Weights of a small transformer language model: rotary positions.
Each number is 500 + 25 x the weight over its row's rms, rounded and kept within 0 to 999. Layers, rows and columns count from 0. Numbers have three digits each. The size before them is the row's rms in percent of the matrix's.

# layer 3 MLP down (transposed), 768x384, rms 0.151, rows 580-623, columns 240-287
112:480533542474563509462476537493537489497499484520483486493476466515540505503536496471452538523473538503535557477507501486478503523529528472475475
104:502524528522515478487508486559509536480508537483484459505522504524502508495530491478487495478470509509488510479502502475500547483507478510529483
096:505475517501505550546498491463459516528505497465482455474527508530449494498496520521533575505494512465471510493527489486494498505498514547495514
088:495498495507485482494544494494517493512495481550577505502504494509497487538485494445503526536513479507504486478525508451530498481530496509484529
103:435524469476448517526491534490506512481536504552512551509535507495530495521489499502508519540507496502537464531504495508524528526504533534505477
102:503495516504490491507493518502507455487532474515498489511537503509514509497493476542477488462491466508462528501498492528497487499489487534499545
092:524454519517489474503493487496510549504499474466526462492495503485495481523514476516497468469505501443434464505498516485464499509513534487524525
107:523528509484533477462491514500486477528488532480468512494456522451541505520471488459464498523463422522505522526506556476494479488511510538504554
099:557495517489459473510558541493522480495539487514541501498485543529501515509537481471430479511501474533553502525501497518475459518495502450550515
101:499491501473483447513497510521515499526515509480505502476476470445527529508468500546498539472488495512479512519510448515508494515534492513476512
099:513490471517482478484482525506513523486480496507466469468501524536462512546507498477501496507479501437488494461529469450497499507479501506474452
104:511504491509507514496479515477513493503531502530502494478518500554543521495476513520498503501510502517465530524467559536519521501524518489481468
089:493519491502501496504483502527549472502522549522515486496495538492506491523537518502469518450523504499488519469481496502480500490568489524543476
072:541503537528491541472479475506512526505540482461482510477510516500529507500508511469541473497542543535493534499501525510497447496470503482492522
102:447511503516532549464514493491465543486500510502511497462454503465478502522503505478476501509474488545541532466511465471503480505509508525498522
096:503494473493491515462512482445503486513526475532501472488527494536476481531514514504484461504484528494504471467522511517497534517522507501562481
104:523496490506511485540487495492509508530507486540499532476505490498541516518499460508512518520510478456465507495523507536526487468508510522513488
101:500512513516492523529532519510534515478433476487470462536478504552451472523488513497509533478522483528512502542534480506503517496487546481484413
101:525492490542490522537536519508467522512545510475538513500499471504503474508477487496527511480490486502458493519534520486522529462480520523511530
100:501502517443511534492469504502492479509451507502483495525457517503516472546479476496457493515491496526496489490501498499488469545451499495510498
104:499474475448523444468497478512446515472516488507501535524457476553509494511508494514522524487501466522451510462495534465526489502497470522465474
101:528521450536504571468491518468470512493491521496533483485518491491502491506483501493545487499538503523507520512491534500521502480466529512477499
097:516523466480496523491505518512522496466517455479533520507450514539468514470484558497538492447509501529519486470512504466528521480471488522555504
109:482487514510531474538498489533497503525534538524481485514500493480493510535507499515510510523511501503485492524487481506495473467479478504461476
091:505480429464538462495493522476521465471505469523517471515546476483516546531485505516485494494471488495513503478505518498485518473481527475486512
103:500510473514531456513501493475551541551471511487503472470482470577522446498470494518471491498493506484512480539515460523506481528501524482521527
106:512513472452521522499510493465450524520504520508518518529566478488467499515456506543526520502517481481503487443474490504491492539488495501493493
103:478476475497482545496475469516506516509522527485495482545484507519460525500514471519471527471483526485514507526539515473517486508519479486496516
102:500504507517499523520481516519515495496483512541522494479541507472475495485513500443524527482457506510498456468496533521440522483474453470502543
095:505460513482516481543505509543511480497474472536491450499515461491525512494424513460543509500530510492521513485493477476464531488500537589508493
102:486549473504521514490511470500500458515487494506521511504486493514511524491518478473516517536495475465487535512524514477498511443501502492477492
103:477466468536514522501500507500523470481504483524518514482495516493520506496506500488489502513511496537525451549481522497537447535485462506464508
097:506479475503458500488532533534459511490477495520503526454514489479484484494549490527482531503482520497467496528543507469483479521496482494475458
103:496505452496458493531498484536485476511510516513492491522477505514507531475509515537479572524517455500502520497459530470474487488485472480474483
107:488476474470498506502500474484491457487507482464489489500471493528501511491474523490499500491516474469519488488447520503479510495527448470494522
097:453484484509492522522521528477548519502492515499497487479500501496500499466460497558490497548468481547458474522508512485465491485463511514541515
089:521532517512502539467526484528485518494458505520503520476512478505483516497478512516480480479482475512480519497477522489467496536504487507549504
098:482493505548514486487514511493505490494489534502476476479537500463543488501473517498485507519529556473478493533501475497498529480523514538487494
102:496519455518525560505539545480494483490479506498507500522487494479472493514477532525466503510517508490513542503472519513434529459520518535515517
106:466533519491541519470501495509550490510528468545419496519512429474510493493534483460494496478517451470478524536535471485464476488525512465562493
102:490497497494454504512486478502504477508516497471483485474532518491478543503551549521501479493466479523474519505519525475535512505510495495515485
108:507515544524532520506522477510457475507481457506495509502465527483469505486509539488509553469557502481475542545510517508489494487445517519493497
096:480498530466500512543528434489501524504509508492542510518516511480530490478495451482504479512445536536482484493486488477525526501514495497513476
108:523517502537498488524501497497485484521514529478514480542482514503552505470537471434485513499496484505499506485525521499499436514488528492540545
# layer 3 MLP gate, 768x384, rms 0.0711, rows 581-624, columns 240-287
109:529486478534536501502481515501505482483480490496531514488478525496506475514519539508514516478531511458544526500482453516479509511479522520492533
094:498509507461524485499479507456525497486524467498505503508485542503560472532547477519517518539487478523484493496519524506512508487523561472511513
081:470513492532464515439530471475494441505495525543516541483463517543499504526473497435476535514497520536507487498494493486464490525486519481514540
110:572509471463524492513440487471485499493492521496487538523482483522476438539487482475506467509519514467510443543484544504499492486495472511510470
097:471490532493525480502477489515534488488454494479475484506522518487495509485499435501509516483516485534477515488485523517520513482507452510467522
096:511535490551484519506522503520458516475456518463496535507526504502541494484449510506505530491519495482490540517490483513514502507516518478513490
105:500529540496497465490509530488532493532481549507478458499509471524501501476521483481490499557568491512506495482541514522488517507529525506504514
106:527496518440527487530536533484477500505528508452463532475482504496464543518497473510482497491473504528471537493500502483467497509457482503523501
103:522458491496474485484505522511507470496461505497513512538451552489511503459477508512497518478533527548517514486503472524480498498473516507500564
093:488502517528496514459500495541512471493522535535493555550471498494496485476488484535511487518495496499476449516476526514473531476501499557475527
098:511508485510529490508472533535525469487508521557495496468515456532494495461445485522477524474495485501506458492520500518512490495480482517485531
091:473538516551499510505556453499495532512526500522523511481507513478518540494530491494449537488524525506477445518483500516509532476510494529499529
076:484491522526490466522539489517495499492539501499499461502496437479486485496493518487466488531467492485508498554487511442496474479479508497496505
103:533511533492457488526529451433497495471507508523503526474478489516536523476501517490484499537461510470483492521490541548524519488540549545514471
093:524508521520509518423486511583486493495467493470489480517510465489532498527463528512509487495461496460514522477529493437550475525483498548493526
106:473485464518473502513474456534528520455499434548467501494490476480465513541491480500494529520473527471483484499497464479511480506502484552494503
105:443469491463493477481513506466487524505550545533498521500524502484483523501509493484500466522516531494501514473500479489494537514488479497520476
105:503545533478480506475504500504476507516457558490476496471527495485529463476546486530472497535507469496499454462507503523505518553503516546533504
102:511471488458505514497526483484518480488492474494462466498503494498505479455474451500534485494483518517475483479477500495481467519523485501509494
103:485510488480500526523460495509529544477529535462489491530519466492474484481501499501491462528503489499476487493459513442503497481515499497469520
099:491475513482523484519527508495471486533501496457506487493506507508527510501514428489533560499504488514517511498499474589432475501509489501487498
098:547498500517526512509472475540525481503451471470538530480474481532507510477499489516501501497526485491465514473489483507484526507501513514546499
106:498486530458474514527480466467489481491493467476517479477464493515459481562493486497489484512435497470509481533475524564524526462532494480463466
090:441461512499484514503493489537464464502498539527513487460536533525497484501480472494526488480488503502517456511481504517457452494515555492493511
090:485498485513523513559534503519493530533504502506530477493503472560510463510476531501520468485461511478510478474485525548497460541506469464513502
109:506451505542503480506488471500462497507478502514491553506482478532554477472468472482514517478462494470528472473498502542515497463482500496458543
095:526517454559517490496509522470502483504478519500512548522531485479472526463485516499492509535501455448523483472531478508467475536524472532508542
108:524489467529482486452527516509519528480492507505475482511470505500466519472475478535479511479490468465494517462494518502541507472512509529536502
093:511458474504493491505488499527479462438485523501468515483504515432520473498530498530502500492528476504511467518508461489497502537498493535529519
103:501562457514519464545524535552543517466470550488519517496493511490484545499541476484501498510533530528494476546508502523504492482503511536473494
107:513516488521537509506505494484523494520546497530550486510502469448444486478488483461480496478494506469494499521445496495510526517493519497471468
103:508468534524517517493495498521460544501524485463499523539453473518520523499488495481523494486482529517488487518469537475479474461488521503523544
102:511499495496470491503493469521490524521491473480523483449470483500554474492533508469463498511457483541472511494493458478517532534529486481517528
107:508499495524483491511489465461505480499490522473518476475458474494484512476524491520490501494485538512489490495470541499502502486506544538510489
105:518510477471516518490534555509487478459532500481498521498517445538518527511517507466489524481484437501512515508481500529524515536509481522513491
085:487526476476512430520444502508448507476498503487521515471511486503514517480486515516509518523483521496487505513484501505490513519534450568527510
102:490539490533495510469513524443490474438499453493471494537522475462508466480481474475517481529494511498494504503435492483513487485479483527522509
104:474549472467486510475506511481548441521491491506513517499501513449512465491457501526505473520483504539497494520497496506468467501542497482498500
110:459487444471526511489433486496484503493496487489486521506515481490492513465504481480506513533507484481529538456522516496491500526472545505485512
100:535470468500493540518491550499485556516541503526501519487478538490503517520489489446516476462454476480502506510451493473512560534526514523498481
096:470486486508479470480472513487472463512488527478531472510529504487451521510500523460515481464500512493468484468523477509508531539490511496441517
095:523515486526508437496507494487535507447528514492499529509507526467499512491482486476524481489458515467511441559506508488504471527508488557502506
104:500481486499510479534513474524481536474494517535463495514517486496496495480501479470551483461469528564486499488520496533521501444504473463475541
105:516485485521499496472524490526474533495468511492509465490525505486490486540505525549543484513481463480485521517450569508485484489508541502489516
# layer 3 MLP up, 768x384, rms 0.0739, rows 581-624, columns 240-287
099:513528509513510486494498482481525540477511462513501514503482472489480506466494501489488532524546523536465499508511515555431488508462511527517508
092:497516476515542498464457541504473538555502481498512487450513531515542550516524493513513508471493527452540501516524471516529529445495516475492507
087:497477531511437504494468485490476505500515509510480509531507502484512490506530523494485484498521518506521533496459551524475548539523520520544475
104:501511517536518488475536501507543496507481556520467505475503491532475545499523508485545464514496529513533499520504483504563502473495453504478470
102:518511494482504496533472494502509476446525503501536541469487488478504462513468567478524488513513476490468491479527509493505503538513481506471436
090:534460480508509516485537526506477509489496526477494503531521502469525515502483501485477497470482463544508556520509479484522435510495443484471487
108:545476540530471468484487478501469510541516512503482517533459514485496449473490469521522482480519467464548525503490531474487483492508462489506497
101:502489495485508508507517502443482527486530531477521494474476482471524479458504513491482527490517507486478496512512481533515500460487489519487524
102:460497514483457521485474529560501498517480478494538501479502499529508469480531521434478527472467552509499502505479531489481512467499541469467504
094:495496480502498521490491516500515507526473537507529538492506441506474517513512493497500513500526488479518563522515509487482518495464516460518486
096:501509473488444516494493528485540474550484484462496450503503470457503494531502500487488478514475497477472510489512464478568502519459506495486529
096:488497516492531482470561510525506478446474534485492502507549536501544510489498507541484444538516497496480509525505521500485521482461496494492490
084:512524504490509468526454491476507472508445545483515518476484487494504537498525493523460532482498514513479489453482519475517501531576520528483444
103:485536483511491485537530484476530512461509530496492516532494452474524483463506534552429498500485542512508528478459496510514437493498516490526454
092:474508515463467528544497477497513496471526535526530505516418537532487540464494439481505519473517503557499504468469531530498568489438442469508505
099:456522507521540497493511532515474484506528471487474493471507485479494511528469503450523479481474538522529528514497509486531496511498471504490460
099:508426503523481483463514482492521478504505504496477529506519530467481524522466481552491498492489523469475489480511495517498464557521506515495502
108:512511526493474494549514504514504530484505522520507514499516541474514505492532483510495471473533476532496474464501510492541435482502507489503500
098:499537514469455486524514474512490506491541493510450482473535521466471505522472541512507511495454444500472513478517510513520476514513493549528501
103:533470522490476484510529524551507516506532490504505516511492543511531451484547500511518482510514487497481531536520499483510462516517494492498497
097:509508473489504482491502546507512461551458473474483469455517534511499503499432461516500486503531466480477529474519512501469483546463503533496510
096:517518546461486495543501501482519486528480530481492490469518492482519504528505532514543490523475498477517486516478503509521537461527475504481502
108:518540507536535498450511513536497512491485479503485518532499499469527493526523501499512496470508441473494509528513507472487474478485489482514463
086:529484515555501536502481498529509481495477512508468506501480504497471501470495458514528501446562498505537475524509491470484503497554512535501499
100:511492510506482470479485525474524435487483454501428471510534498496526488513475515541518539527564511486502481514551526527452548470516521507510503
103:509528471518529500516476491498510459482537537498509531555495496511472550517499495493528493507500521463498503529479505474492486469456495527521494
099:509503441515488545511519471488497463490517467475509483479496473516510508536515512520510486506514488491566465524485523524523460448474485495479502
098:547495510495475498492502494492466476519497470446528519469502497509542493521485485498506510494521503482456512503508517531480502506463464500481473
092:497482538516483507484478515486518532556480489511521560508480477482484489490531454499500457526510449494497527544506551481475521485537496520499467
103:490501490458530473510447528536510514460493513515512536517465546487527508468488514514517453467484505471494487490476494492508559486458502515473486
105:527485491492515528493533484488532524528498459464558523481511463546509524515480501513512514508499512520493468512493497495525479502500481504478553
100:518493464503514524487497503481516531486469503500486492492530502459484499522492507495500465554512513449530517495521515512486501518446497512548506
098:519497492502498494509498456491512527513507493491453460504471534521464452527478518465513511481515441488525532511492501519511458491508506518496464
109:461499522495491493533461504505503506509506500506485517488514485490554539497514485501507497492507486502518457486485463478501504495494495487503495
107:498441495538474497519475475484567489468478476469517481460501531534513486517492524523518515553543528535527487511496480470525480473534524480544528
089:502529530482470528494520507492455542509474450504524484519481484520579472473504491488477469501500490501549530520491583494450505494468524458473475
099:501479485466497520496494480469517569481502503494533478469493503533490521505510462510498476502528500500470480519465525453513484446496514518535499
105:474506459513515528516517522497473513484495526477518491504535504500453508473505481538520509480522478449514506489489482498494492489489468504502481
103:517515509491498537505448423494486520488534452451456477513530517482511513505491502488479508506472516519482566497459467491499495542509534468516507
102:483516454485543477497489479479492482488519502552537520499469554520493497459514463511548507532492535506472483474547494507500468463484524504461477
108:474504541500533500516501465491477521517470426498526495511485498497499490498508559502538509495518475517512486495493508499509485475473528461496499
095:490552502475512515507508515493500506502504463464521460532463492493520478532504524503515463489531480548491536498475489501528494460502454463500471
105:471565485518497496513492511508508463517529468490524526504447541491493499460490463507511488503526514484510502474524537536509448492486458467522516
102:456492466496464496523512505503472496511450527471458536509498537516476482518465502504516504481489512482486511504473509513474485515526554506483552